Part of a small language model's weights: 5348 steps.
Each number is 500 + 25 x the weight over the matrix's rms, rounded and kept within 0 to 999. Layers, rows and columns count from 0. Numbers have three digits each.

# up: layer 4 MLP up, 1024x256, rms 0.245, rows 253-319, columns 64-127
# down: layer 4 MLP down (transposed), 1024x256, rms 0.221, rows 253-319, columns 64-127
# gate: layer 4 MLP gate, 1024x256, rms 0.239, rows 254-319, columns 64-127
up253:494482510532474504528476484551521539492469514505475470503538509513541525512523504472469536506505470493496493515510534497519486498488475487507489479482477529472497484514515519498490539513437447
down253:512504470502507515498514490500484480497516480537529504510510496506485513502484502523521487499483492514509515492486505501507479505493517506512510498515509483509509505520468479498516485478530547
gate254:556506509522536501537459488481489527518473464481492502494573505525521492462486508496462492505551496488478518510485514494497502486501489500531503489511491520514521531461518491511491500509512545
up254:517508496487555526472472518507518492490525518484511487491529501493474481481468505545512490532528506506492453471473520475499544472521506486452496508504509503483464489449517481536540514535465546
down254:461497503511477484499518528531543499494459505484497486499511537469470536530514486475491535492542489506501504506546527477475523468503519514523527506503520514523488537467504546479490530494503470
gate255:507491542472498459561523507460499468525447515489510518477499483508472481470495484491503498531514496536459536472539479480435512482463526532472504461521480496480540479504521503489532531472518536
up255:508466487526518465470561501484487480507469483504518506518523498493488470463492507505469458485484489494522454464509437502464525523511496508564498516477474489579498460507463465523524486498486537
down255:480488529466500555522437533473526463514469541521488539489488488554534555453484500478496514531476507518483516505473517513478524474491490484503504502485505541477490498512521533482483458508566494
gate256:509482490501448521491525451494474539522478525518496471495493469508526476509539520491512537522499554506507504514489496496490521511509552537483484506486505490523467537477466490512514500535491486
up256:520474488516597488496448527504483455500487488503475529493548505503494525501502484509538393496506476503512496512472496520486486490533501471480522477510538546502482459470454489514485504464449528
down256:537500462523474472529505516478506502483524553479519501471470472522497502514475511478471519512479538530499471465497498508469499475469467490540507490497491472486506497469513477512522460463467510
gate257:494475514517518506496504489497514521559496485521472474483437457511501515520502529518544482515488489481519483445492512521510475473484469479547471520505529488507443492481525497510513490526506475
up257:540503511512487471500499484512497502485505526495454478434454497473507487435489508483519525526507518492521517486498477487499489443514486537429484498443492493524517538497514479480495487525536446
down257:540525520424564504510505524507463536515530512509488474435467503483502472515514469488494501540500503470462472519479493481485488485514456505514464482513501511506501497539538517494492482542444498
gate258:488457456523498489514516495466474474511511501515487504503477466489506513467487518492466525513500482527483489527522478495519521489494543504453497470487525481516502516521494523472454514482549484
up258:487509519544495469479489489519495541468506543483513503480514534475473487490476498484477537499540494524500472461532465497470507516496485543476479478463501513521477503512479464518543464475489503
down258:504480504512497532457493483485552463499523516536462492472561465462502515511516549509507509496513498474514491512443480480511567508499468475525497508508488488538548484466514543508485480504525512
gate259:487489471464485498468507499524530542478538499498557462512463471503491480505475506544498509503506479497498481499494497499533512502471471494525469483499488520516502484487447474498524505510489498
up259:480500495528526487501474477448502516491525484482498493491483481489516487512538507519534482534506517493476511522529473503496499485496509461475521521497502486518443488491486511510535518513447466
down259:493517493489512486459557498517474538488501502503525517513490478475492515503471503490516516429502456503508505506496477477554534510477463508526511525505534538503516483489478511521482474503515496
gate260:462526541544499544510492488490513424537495466497503472536474495511512504489469494507499513511501520521530475502568522494508504545507487529535520542453518525487496540475480502475487482525509500
up260:544489524536505514480485537491464523498511503514500532483481462507528536489499519499505495490464515483503470501517477511499480451523514470491486491518535489538484506523500530502502515464519485
down260:495490529485516511528473486488523517502544491499515537545509488474487471500499498505453512473513502515474524483533494503509504457502508512476468522518497463475507525558468461522502524502517541
gate261:511538485504500461495497493491477474522513500509506503487460519525530456457553468476455479465507510493475515501484484481550470541453496500558511440515503508524489528486482532535526525514492470
up261:513479517487483521490498495512545488454461502480502525502502509469496555499504505535512527499507512495534477520523495523501497493460516495505480494493499498515462502513494483489452477488479535
down261:469533496512522492488504491484498515527532510516517474511457483535474487510522526459484510524514526529494463485508489468519512476480460493509500485527556499480534500465516441498510502500514499
gate262:534507469512538516474543497504485474475454493518442550489477508518516511524500518543484483497486506512476488486534507465512485493492481485459523462518511457554480504529531558519488477584480500
up262:511479483484512526479511510470491481526525503514501497495498491537472487472466499545498496540495453508505504471481484489513515479491582497533512513524507500516541550501501520500455504521465549
down262:455535517493542528507500473483494554477487503492515456494493466480493484482499490482478501474543507521489514487467499506485543519501512500479491582533511489497475511440534521526535528520489517
gate263:508514530484555529570485498473457482486502479496502511495497528512527519449538481469484544511449533494509479532471542494492478469517500498518504523487508487518524487507515472456464510500520501
up263:551473489511482502535510505475520481508484493502505514506548463476545499451508548473487531507506495503531487513461494461529474446567503532444507508504491490502466553493510517498520515515495513
down263:479513489487487502482463480511485536450535515491448502533451520519495460556490438501516511495472485462529478546578455516492491507470492511534487470477524544495509489509483453536517466485511508
gate264:468494531553465512488478519498484465519483493508456485545496456552513513542496506488532524509499528488483525463497508493518478523453506496464498503474489477516513503494508492481507508527473532
up264:522498495493518500557480508510482453457472514477519547517508499472470491479492518474487466511514462528512475495524532505444503484506497508500501518534506451480526484530488492498487520519537476
down264:538519509512472469512536513491483539478464532491501534513501505466491495471493494515498528520494493513475519499526489469495550472502472514534517523531485454536499495509470457511536472469530497
gate265:494503579510475501548507487515484548470561480468511482498502499450461540535495475482502565494481503431496498517514496519527537524423472503498501515514510486500489526510491540531460520507537511
up265:539488461465471525484520504486531492537485475492490522494488494527512501491500451490490511502519475527475502511505500476524478523490436508503554550501504493493467507463488523482511521527492490
down265:468511478510505514471459513493517465514474506465486507497446511498446509481524495534512497493504491515473475497425499536498488557495491460538449483509519473489531526489564510503460439504536501
gate266:416514517466529542469506482527533571535527533503491451460445501505481500487474486502506451493551481492506487509505493487455466487478480511477511478494483476458528534549518522506466528466548501
up266:491445501443493532474502479490486513532531472496538504496529514460468494502533519522539481441487517507483537474481461496491492508500470527502516469487493530474576501515473514520554565459496514
down266:515483537536498483470479496518531463505451525472461512518507478544538459457513503466506490527463545516493492485505550485533495499513539529539520525512503546524466493485514504494489417498494456
gate267:520494523504517464504551533507493504525490496520500491468523489519507488502502531470533510498479524477487472475498533493490504448483509515512496507458480475526508513525474500547480503504503487
up267:496462533530481514543546462445539491481446499484532492458518509460489525495478507505527474466512518480495547525475473514526461532502521452487555513533492522528474483474454492472471463513470518
down267:466513514494522492489520503491552464517477500447509528521476536465538501474513563502482485480530475467510518477481480458521501515475473467536469513446490507503500501543518490494518480526471526
gate268:487509495506469485491476478527493492481485544494516511466517476501510500504503515500491508492510469470507528470488563483483497478501515537473507524455490522456465523471499507490509515489484493
up268:442509509504471481495491524503488506532502496481470523489496481510548487494496471492515476445490485510460523515501492492473500465484521530499489469464491482491499511512473469489505536496485507
down268:526502493520512554476488524484554495495509484540508484541546475476489532538483505520524516539509503521488447491511490516501480498502477491522448533530523540488539469487501538516492483476494505
gate269:473512486500537498515514494505485487471512502501497490457502515527509487495506547482485557499503493500500525465491497481494503461510486522495507497506558519521501481477448454502547506501523484
up269:518456488476495459496490477482495497469499516518500492503493482517503491533471531488504589523495489470519535480527504475504505484502491476493536457535553459493525465498482478490508498453491513
down269:492555499537459504448472503472468526502499475468513546502542502489500532464500485501490485486491512498497501521510484467558464502444479499497508493547461519496538483481487495459547504442492495
gate270:509515529473509498495477474519504487518472486500513461482526454485495496504477516517482485498480473485464480460492484505504494478495493485488539512504484511492498513505499523537489470495442503
up270:495490457477468482503494505487493519475524527494517547491491526498514495524512505497529517507516455494502504528493531492512543523527508528505482474538515507480491479499485510426496511534514501
down270:558515453524455497457488480499506520446453522480498518501472553453521484467498475480538522513515506498507466486533487511497526533514466525504508486527552484491501531472484506477530533534464518
gate271:517525515513475497514479586520535464484484509495482504499495476500513486461479504540500501474557512463507431488511484533501485491492509499482534458517504496517476484549528489499499503511459519
up271:520492517496494460535500503488511521520512501489529506454515498532527481516550507539504516429470516516471537520528519485522524500522486498501517495534531519498510497519480510470553494547502501
down271:524507520509515504472534482494487508508490505535502451507505506492478534523556527470439522510549529506480473483490510445532510497474441550502497522492509509537491530480440495484474469542507517
gate272:516529501508482490455502505502523509470452472536497490531483504501535496467530492525503513501500489527506519482511479487487537500463511521486466500497481491514490513484507568471474507534503500
up272:463502521533526521479512468506481523466512464463519498489489465515495492477480533512505487457511484488517499488469486479508502478498530490512543500540508494506520475471485486524495528521486493
down272:486522517512473478498453506479483499460571512492473492510520531469489508476510524515489507522510482480514509480498503496518490496489519490513504532534495519551550492453509483487524503511477476
gate273:508522520533502509471462466421535535490511585534467538549478470509456533505486510521465489528476531477491494496505495510508491486492500485504511527518500446495485507522484471496505503449541497
up273:514440505492481460506513517506506515515468461504496510561522530480510479494544511498489526535525521515539500481495492537491521510517539483521478493536490468490480460508521504499483509520504473
down273:490469507496500469460536522504490499489529551502509479474499478507479511455499492481536510526474473438518455500512530472468460495492475500547508494487511526526494499477494477509510476509465441
gate274:522510519515536522492495483489505526505490508498532486512499522513506530522485483486463528492468511528526515542533489525497547424456480470505503511536482528486504483508496535485516554531512509
up274:523509532507479528485478548479468505465507459531543484529503497557522527503481481523469486482501490512544534493494504524498525497498507495512516524458503493495474515520507535479485513528486486
down274:513491549522510419483486561551461531459494521489491529516488485472502526495505504544475474545510520537488539515506470524478491461506465493522505501521532524499520462528460485498510512483526546
gate275:537499544502533480486521460492504468526509496500510547497527528484551465531496565474516490477531538532550536469483529490519509500528491509454492473530472525539482461494506476455537506465428480
up275:510477501469517522519499498494466521519531509505505546483476525488525476484462478539517545515506513512533484496486557480521492476477534493477512465518478546521521530511485521469448450528495520
down275:500506522493483512480498455510513475516510462528510479504480514484508488540518490470523500465550513555468555525451457517504499469528491557513505499509473494484505501509496493484466511540489485
gate276:509511553509530474506497500494501510498492509467473541535459504510511471481515552533471488504486503420508463485502482483477505524474509473513486501487497433453507517507472514501489483526514483
up276:471575466444549510536474508533546493479469513465550505475517512520497556503483471500486508508539504488525472513504509512514499506505479438533517509496494517455518522513481516509532519550522499
down276:534515537499481482499492495474479568497492525468483544482518487502500413507510491522488534485460513504494502489533509515481514519471542495468486538512485431501477448499494477485529492512504498
gate277:527515514542504490510535500508505507522476454537529489486464492506514470526496485534498495444479504468470541502498476470480492512526501499509522483446513479510500476505483542475524524515479490
up277:480545502479533521486506530502490563508499496477513518538505469516506514471505523536522516487486514491490426509446519505507496487511450552471540516482544503516502508538515489443514532515515543
down277:501479501493494483507508515511512471490495497498482486545513504473536508472486493439514511497516511519510542494493489480535551497489521532500465487517527475489567456506482489454478459510520483
gate278:517497506502488491511503513524492509496541465533492478514526480505521486461487512532470492490514474491472515511509507504507465515473480492480509477514471468477477522472481457554507498505518462
up278:478488489466502520510502500530518528524476513473489484494527531466430501504452524483471498522502510463528500519482519501535468483510508450470500495494459538508508525526529506474503464487490481
down278:512508497527503469495495530464458490482489520491481537511489495529520458474531490502536484473513497530463494519510508505456521537512461485505485544501489473474492514531497473514534461485503514
gate279:495446532477506535501519492479522486497527537485502543480491523494558479461489458471478511527427518521542536491455500510486471493450467500543522476480512455483488561514504543536492570440470518
up279:484496497468493497523503475493493544542488532463557509462498525520529504450553496470466493512551503485509503496496453460496457514508462515459511449525531499465491513542540515517499501487465539
down279:510459506519532518491504448479514486458521479509484536498496558484503498521468528508442515542437503481536506504466526507512486532506547501535488509471490481490485512485462509526506543511490499
gate280:480544476505509529500504484484466494481516463502453513524504466482506484471509506518477502533503489527513511458503507502508521513404500519481510504489481506504490526503486484517504482467533497
up280:516488544481511470521474499487541482464502501523506523494503448480511484508516504518495481469492520469480512501506507518509531527506505480491507481492476441536511530508472492529454530492496549
down280:483528558486488533529477475509518516517530501451466565507543498477511470444533481479510470474508488482483520503485481504496480497542461508560514525530520506474503509523533469534468481493462503
gate281:522491469495524485545492549482519534535458503485496489532480473500538527506456514529493485481529494513549502507514515531496502528518481490507444506484523448497530481495522497487500474477483534
up281:510473441451562481539495527490515505486492510510529485526500497477519515489539519522508524508515506498510541509542464530497486522497467486459548500499510482501500501487506498478434495554491530
down281:485493556531478462517534472496526475496490479500442503496523474520499532485517465531460490554498522498490479534538493525479533498479509530530492517503531475474506507503490487490542523403500507
gate282:481535479491476514498477478520509504521496535546512474528516419524491547529524491473496498506464466517409447475496467487489553527558517524510506489465499506513502543470523519477497493493503523
up282:505533493494500507515499491474506459492502469475509515444466515502476493477451476493485470493426496504501494495490530514534499482486484495520495490490530531496521499506516524483526484483503505
down282:434514479496505481465467526504501484503529530421505543522495460479527478471536503520498480554552477504522490498504487537515520459511495510486516462474497495506506555545534495513502511494498501
gate283:496510516517496498522506446485525469506456528495475484528473447503499486512502509506465500462472513514510531478524478460528521481505543505499496496503511475487502471478494512517506501453487512
up283:499520523502551487512513515487523524494489523499527504453535510484557547499515499500530485520485490498524490506564499540497550501514460509509458503520484528516526502518506542474530547488531511
down283:500492533489470521495492520473484482511514486486479534504492501534493450502499470493457500469506520491486482524437493485479467518482511501516509469481500486510518503484541469517487512494508507
gate284:474508552448480496551493509491485512466506522487572497492497494501479481517473532450468492480516512481453528476477486468498491538515523505530455491518480522504488508488469529507479538519538507
up284:503470553485503505517476508506511506539508487496571532549502463516518488485539501529496494508530511525491511492539494466427508519472539509499501485537517493514503475505526543489504480521501510
down284:468500507425500504533479557537534515510498513503509522501513496494477510492506518473499542490466508487463502524471526520461527454523512498509527469513480491530502481520531467492505463480527478
gate285:506438488496505523533514477502492525485485508520499491498512517544518534438482469474508494481508486484459511509500516491450495487470522530511468538529519487518513526484497488516497513492490512
up285:505515521483506493518449514476544476518484510507459469482461507465500464517511522513541475525475502524547491453496493524535482520522487472544508550491511495510476508477495509465522475510456495
down285:500477505494497513489482491462500503518486543496505495563492463588452508509490522474450535476484555522434496482457529512466545480484505483507478526506510512500492475544492490505506514477461481
gate286:521474484541530527462536475517550521496466514515474513514502479523499505526480533474503526541483533515479504510478548493492505478473474537474544480467530524523530475475502510486495490531461464
up286:530478500516480461498512501544502511475520508502532498507464497515478521484440504486480509528467461527507381522536498472510497499477487495524488496489512453492472502562522502515495506475486489
down286:484452494519472546485486560477501489500496479502469494448476451529497541495515484514457492493507490503520510514564491483513518523504486497533452525498508504543451505507531526502487480505470487
gate287:511505485520481495506492527508499536503469501501525521492458494500515439473515499494463488515511505498515517469494488523499551486484512511482480470477533494499505497547495491519486468512488502
up287:493526508506481548475502508465524502546508525555566508504440484485486489527489527497507508507506517500508495489490511513501506494507527494513491516481470510525491498531525515474505465487462521
down287:532486493467519478513540482500486493469486489478522494522539545508496519511528508541533509486513478483498509533471496459466462470514547458508496475514513497466478536471496464515503509460497483
gate288:504501513471454516474538538485501465519509522474520490474491515486514542511505484498530524520534488502508495513486504521523455503461476485512447460476502488499466502494489480505499476450492494
up288:525526463517519526548532502462511526472518515506487505518538501532491518446487538533490521490493471546465497517530505474518504491501522496528541459467479499473510511502497526492496509525495523
down288:504514470536503497467468526529519522501513509475516491539495467531503471506504525516484508509475479451482487480519500551509473496481497524510468522513530465497503523514533465503483403477505471
gate289:506492502547505511529514534524506503509498464450511504514454524480561495509472497490523517486570493512482519492536492502506531519471472528459506527457489483485468517509512536525490509501528454
up289:533454499532491507497505518451488559505484489526523509523505509481503495507513545522515534486528520536546521525474515498504527502497521480512457543507455442523489512479521509522479497480475470
down289:512507551452508503477483474519563501483486530512479525483507484523488484479503523508470509488489515487487504495489499518503484494507471488525498447562504535474475473485494455486484486529497550
gate290:429525510479511537481516498460488462516517474476484462455516509500516498525535477514481507475532477482516537469478539491525463477503525519493459517532481554566480448516475495564476501467521510
up290:454499538498487508498519476496464515468491503510472496484453464453515490511463464538542519500489502521505511475485517488500485516498506468489454525489547502530449492488482564507473541518509485
down290:499477453519517504490485469544507503512518485500476534524488503488486522486495507436480498505477493490470467485509494530485552494552505468559490501545465495513486527480527487509463529486540507
gate291:499481447529508539465502473451520476554518532489439539490463501492531502470479502502503501480528557503522531492517532517505501467514517467515491493506531503467504523513524508503522477523480478
up291:477489500473482498505523518540514489484519500485534484531509501447502487528492536513526482505478468503499501517459491490488544537501470526552518540490490499518503502485504491524513554498489516
down291:452502479494535474512504516494429531536549523510484495507471506570511523500498440512500481470499497508495521512555465523474463462468530476442504540511519511509426509486514496481541517481536501
gate292:474509518501464503485500529576465497494476485481493513550518496496521518484500450505443490505502528498487473499533487521526504493500504492522562486460509502479504468511515444476498506512504537
up292:461433465497519506466513514466521527533514511471523509495458472493522489528512490533482457482476506526480494528486536506498481499515513548522474507468528525487533521493556500502542486540509466
down292:527519490572472476478505514477512489506536495488507509543532527507525514471482496510536496486473469524478448523541511502509499498516469488533497483526511483543496518507490495489488511453551514
gate293:490448499464476515530506496504536460500507492517507520508515509513516522505561528488525528507479437505508487518487472497481495486484467494494542482508505518487472512495494498448503519535489483
up293:535519473500517510502494525505530492507526516542498487535507498515509529541492501504512489501530450464503505526502469512473501479484535480504524485514510500489502496429502513515485512495518495
down293:521451493524536513492498532478498458500474460517497476478507452481510507510465498533503501526488473504515469509515495454487460458500467526501490457472505502515430576499478502490496453521496481
gate294:487534517516511539476502498486505475534490517508497457476502501507457503465507473496447505499488460475483510528493557468496455473504509476505511525460469476507484490470493531514478517506499462
up294:522495494492509540491492499473446532486491481534528536477529505468513525467511556525528474522509500508504490494478505488441484505510487490492464472503493511562476479486488533477404488527524509
down294:513485514498506557507500486501502529506547499466541507553533431514494452501531437512483508498513498424521536508526514533503494501517522531551482489505506520553522526531541461441528516498477521
gate295:507492532495457502510462501480482533519475500481532501504475412508467478518530513533512472485475494489551478527518503484472502489482498501525515477505474475530502512482505480457519481487491490
up295:523492518488514512559502470525507502459512536491482550523512488489525479520489505504516544471455520510493475476478499500494493511487481479427490494499499525507544512481560506518438482539489524
down295:462496487515457447482498495466481499484457545490502461468430541532503524476573521459498493552504504493478514491527515483501542478439491554526498511456489460517491466533475532501502473457511494
gate296:505463448515506523476516550525537492534515506461460472478481466526482496464512493472495508512479523504505482496529558486534486454508458460468498500509512474486530489497487472540498505491550511
up296:466510499503508497522518480500519475501478459479504526530470490481529537483512509499510459482488457508449485529499512539496520517538504493488516555491475509507509442538496505511482519498444487
down296:516506489500530487459481508500476510476526512512537486489515505501487459500483517470459507467480494509503527480521536467474534491490520500504497516547475510475570488461468526535520481503524544
gate297:510484482486493478498476496481488505490481492532544459512504513491479486482550525495511507439488516496489505536490483526486433511499533504474446513518519500467482465492508458504504512496490529
up297:521512522519481506520547480502459485540532480553525488516489542479511511512459518519531558538545505483515478489430478519531502483476489490500501525497486481514537499486468517496474497519540488
down297:512476459519513528503452513522467487481486481531530485549525504515481440517471472509502485468514509477501434474546514484479491543505506501497510545537535497488482506505498556494537478523484548
gate298:529538482522501491538456477498528498507471466471472474513560478495477487492493506558500502503533513507516526534567559499507506493488469484479508519506500459530503519501511485522498510507515481
up298:469501498471486546499518496480510506518483450491499457532495508533491542548488513521516457497548499459511480502501447558489512459514535499546448494475502528478527491503533483471510499473539492
down298:521531523500510526546515527516497546508517528518488502471527460482496513532481459462528513435473518500490509527459487490553520474512468451467499483495464522467540477502475509556470506470464483
gate299:528532463539418494483478467474531492512511502506487457515500512485546491483488500490493487457478497503506502495536535528543528472483499463484499505450514479430542511457531427500479506490510471
up299:507521495493521506515544505499461475479491495497440501478494540479496490536470474498506495511480503502466512477473506513471502476480521510527467428502455477501472476489480499477494467477526490
down299:510477496481513490475490504525520481466465536504510490529478460511528502471516498464486513527517494510473472478514489497500549507564477494472512467473499554504543471548524467512509522485478475
gate300:467446533465497455518508516495474496499461512514542468524491547509490530485504498515499485488490476536525501510513471498489515476494462511463483499528455445464532521503484512481492547529496499
up300:517465469526524492472482503554463482557546533531536521522535457557519506524537480489518499534527525513510479466490505479476531523510541464492477499508531439524487515490467503514497474472502492
down300:486453508514530506473477512512485483514512488527501477518533564505525524512539512515532505496501514485517493540487468528536501470511531519460497493546490513519523465516479532482534508497460488
gate301:487449494540558490505490507497499508442510501469460470518499519492506471486490523491469539491523479472492504520506533485487511470510521456469506497506498489490482517520480540501560499470495473
up301:440466456514527554499493460496517499468487503505533463482522532506479545495518463529507510510518487502487504539456472486513541503503485517537496479496486492513455449546503510494439493456547515
down301:565504555512498499501513517535491516549502488433500528544507433509501483499497477476497498451506492471511515487529519473522451496510521529515503538495486502501538517490495499529497501490486480
gate302:509481492515481485509518506526507529522504533517495482476553495501507542511433505478472500484535522539487500508486510526523530446517468507512469482538495493521470501525470481487483481472490487
up302:527473510509500500471488500493543535531478502527503527469508493513506520498495452526520515494484487499505520520546475487512519523525498495507490513469461511486512501528528501496492505448474499
down302:525540560494532526472566539478503524513562480471534501443512490472465520484504499509493502498486485472497473483475471496488500482470511497535498477505491478530449530474534517528483455524470496
gate303:523510519522500465502496488488500487535500476501453520505518503533511485499569512481510494505505442466496522497519451474512544529500484446498502471499533450515512471501500505519503477504493503
up303:524478514450482506480511494498525515495503486510487471473513565440456537488547501492471509508486461518511488485539498490500503507505499473515481533515491507484547475494455517484501495519513501
down303:557493449492482487516450482489490422483485523556463508524510505516495462437527538541489502501522484518474483510443509472518505495493495480512551459454533477522541459480522478529499491507523494
gate304:456482507491523528507476498471526500512499497509465485514501488505496554495486504520508477491474508484476503523499531501478536493550506496478460526535502477511516529535510513494479524511491530
up304:506494517493484525488486482499527509474495474526505482497481529497529501526502490491512500506521523476503483478508486477533507523455498479483524484480512506477504522504493510531492471455493486
down304:517508513535524499457486507479520512528488521506538530454525523464515502506484482489551498477496546507495502494526500523516552512518515498503569534530521476492470505503474522493489478480551457
gate305:541498534450492523521505535466512554528513526512508519534494468521524481465485533477471494483522501503509464476485481507494505499496465510576479507544495500485535502480471532474452535497483481
up305:474507477514502473492491517523446496507486513481460513517461473452514452522543505510526499495525485504484509520523474525492531507486531481514507525544493469512562490491515496525461487489496518
down305:481504506483534484470491454489545464526489447552529465497488520492498541497488490466502496510452507482524497495496498491499506463529503440515505506499516512476477480507505496507503549500527461
gate306:487523473549464489497549511535514450529500509545522520534472497474469481502519462470488492536493509502507536531542465521552493521499487518487504505485514509542480494518470529472527476489481530
up306:513504516525523512492477515537535513508538517493541467490487483508512526487481516476532533467475497474453506530543489510484529511500485476510495545472491479483511464516522548531529485517547492
down306:464482524473528466513533519500488519563524557503522532506516529469520488497554470477502501492525516566511485472478519498488471554483533520500509528478487498517429512506498464476523537512494481
gate307:469559478511469461507523499502507508499465523501488460474513509529464522481501495509483512516445467490473519497514478497540511510457499489509461495511444495524499500515517504488523521530468521
up307:514518508467481508506485488493522534487502478477511496499492483518468458535482493541507493532514515496480512511442508438545448467480525473505512508463495461505508477521531451544537534477463487
down307:509459491512502479482465497528526543508498529481468502463480512472537486505512520480510505514510492494566505537532469510513495528492522519501461503494495530484527523513487512514455519515504526
gate308:501500467524461539474536465519515464516503524480438487504520470498448504510492505516498467508549475511541474508489515465515483518438509485546454511498511486528440487529512483501527496469496517
up308:524463495519417462457525465510518498535478517527486513498495501501474494507520496497537542492509479539529514493500491507552472495449520467519496516517555524491454470477510493486530504458525477
down308:486475510501487521550453533469488497480505499519492499530482508511567505517490493503472468491447556486460489483533485498461479479543500522493532465471461506480533494494497514502473467525482486
gate309:441499485466499529500528500503498507504533497521517501509497472467520479471520521529527497505494472503486489512489522477489522495506472479496508530522474503479521521480496475495479502517541526
up309:496480484555523506479519457532477466505518482518472491468465496540469527513490496508497530478459480541499525506471469465483509476493516495501501434501524465488491481514493495465480494455513469
down309:473475504469518524512542510502508508527548546563525479473490483470529484496497519506506520501482477500543483495488484488516460502506526482484529505512516529487483504472503520477506498505501544
gate310:508438477486499484507493532548528475463491543490516476490454471491480462504518532442536505535494509492465473467529493455527525480488458516515527482469520560482505503513481498521473542511447534
up310:486491480564467484493511494461503496542488498507497475514534488531499511473541510502485496494496530504501456539479502503511502488510495517483487516493518530507534512503449483464521522504512483
down310:521482485513475495471506493505516463478488469503537477509476518456509488507486527510484505529494502511479553490503489461470464460511507483511528456480484514461490502486526532504484498492507535
gate311:506471533513547509498467497530494471480517473477491506535521504502505495510463480474513527528516523474493500516484515499496479490516442483511439531520485542494506523470517483478499517525473505
up311:535465505540494507472486529529492510460519515516486519548506478494554532510500501527497485506509504471467511494509502488517469492513510502485459482529507531484496510499471506502508502504495486
down311:512536475508451521463458499461489506469504481506456495492520515475463509516511470507498498538510492476470495519531477491463527478506449556483488473585512463470478516470494492483511523468507520
gate312:521437528517479536529502519491523564466516495468466573532452472502478516483538496488459515518493468475468502509486486490507535487472528522508500532460512485517479510484518472546461518500498495
up312:534524501501492467475469440480492524460519495528511530462527479490477541491521497508470527490472476501501502556505534508521460519456535481456509515499497516517516500508553529458463507485484470
down312:496444498495460515540504529491486537494479559512515495482482488538552444506517431482508525486487477472457482486535477535477482558541476488519515502498519509493535488507533483494495479456490480
gate313:494480475516527508492480529480496475509536507518519502509468506483529496526467506438515505475490462525497473512502523498541524480498479472527478480543505472510501494503458517503540505454497485
up313:473475509478474495470464526501514512495489503469499493507507528503515470472494459511501484510489490462473494479507526474502505469520501480480513491494524501493523479531496515440507496506513504
down313:551515464501498481495503492495516529516508529519504527517492487511517517401472490503531480494491485518534496513521486488485498502482487518509463519534462506516487511524495500510478541490571486
gate314:504468524511508500513539491493502495513506519476481509519499511495522517462477510477498510530501443494497539476445498475483511512487488466515533456475500526495473488503466483519515504449468494
up314:487497532508481516520536494469506481550526513506482483510482511458507552480481499509523503527500453510510542463466493492473520498455486493526503452516541527498486484542465506494543483441501494
down314:538457512522477532501441503476466479503519506480497466484499523513439530460482497511470499515503503548536516511530477527532512482505543528414492488534516510501507540501512520485508542469534486
gate315:534495501524489560495539464504507541496490451530502513514497492466492478496494525503519445528497508460488468473529493495511506501540495514472495444471509472523496547522567510515491492507516506
up315:503470475501490542533519466489463554498541479536504496490501492483469491478482507540518457526483449503484492457476490500503518534539527492478490514460493485543483516487546515500498495477541543
down315:488506497467484505485574529508500488476491535484499518502499534501476475509517494503488520522542531553537502474467466499530526508500535482505483447471489470510535509503490484497540502508491490
gate316:513491491507502480481502487482554496571530482508486462516503456555528506501486534541559467513469506477458536514520471463516487497537503498512453520539508504509506505514507515509553532505493492
up316:469439500487502503468504548461510512459505480521513465500501519501495487496539487513499470514499544504513492471499508453560510515491469495526508520484521519513500473485514528496509537479475497
down316:513459515452533461500547551537498457519525481507502512538504483490477527505485473489484504499510468480499501496540540523504471494471529528537481494520461539517523511478488491463538517520480536
gate317:561491494518474503501519481508485545495503479483478453519487493529531495513489524502510437490519528499460495534463520457489496459501491516513491507482490517477510506477492537547498481497484480
up317:518515498499477501511527496525496502508504513502464512539482495485484483485478526500497477513536531495480473536483478479510494470486475481501469500490520560512517534470529550522497496501492510
down317:518524485504496494476476509517485493494532524459519516457505466493510448519470467544524511481454502475496466485558498510486476550526491513505527512486476500507496473515537480474498472488506493
gate318:496518509546521469482502490481500520447534513477542517488512519504472471483541524519546490508461509526482536481534508513530519478479502500489493521493519475520525482526534480507532520488507538
up318:500513478521514478534535428433512501482513487520524495524477490491527487464527481494533478529462499535460473503500444538495498448528540457470498481473507474485532493487522474490483524516500541
down318:476528533515505494527441522542451460561490484503501517521511494534506473493497503506542508509479532506505451517472527508493462460518532501505504487530490524467500473565503461479516460491499467
gate319:502521483468457498465546520499507552516486470510517487549462480518498531517486487460540509535468527519561454500555508504486486527463499460465465524481527525513567497515512457488490501459509478
up319:510474501506504472502488501487483472487480534485510479479525580529483462486500495528442490498492509507494561508487477503509513522480495555540509514509492482493493523443503525518528472509511499
down319:473521475505500475553467463487556503478520541544521605502530528513501501517522403498502456462503476521471510509476529472514493505495432507560500523492491515496522496508519514506516509504513550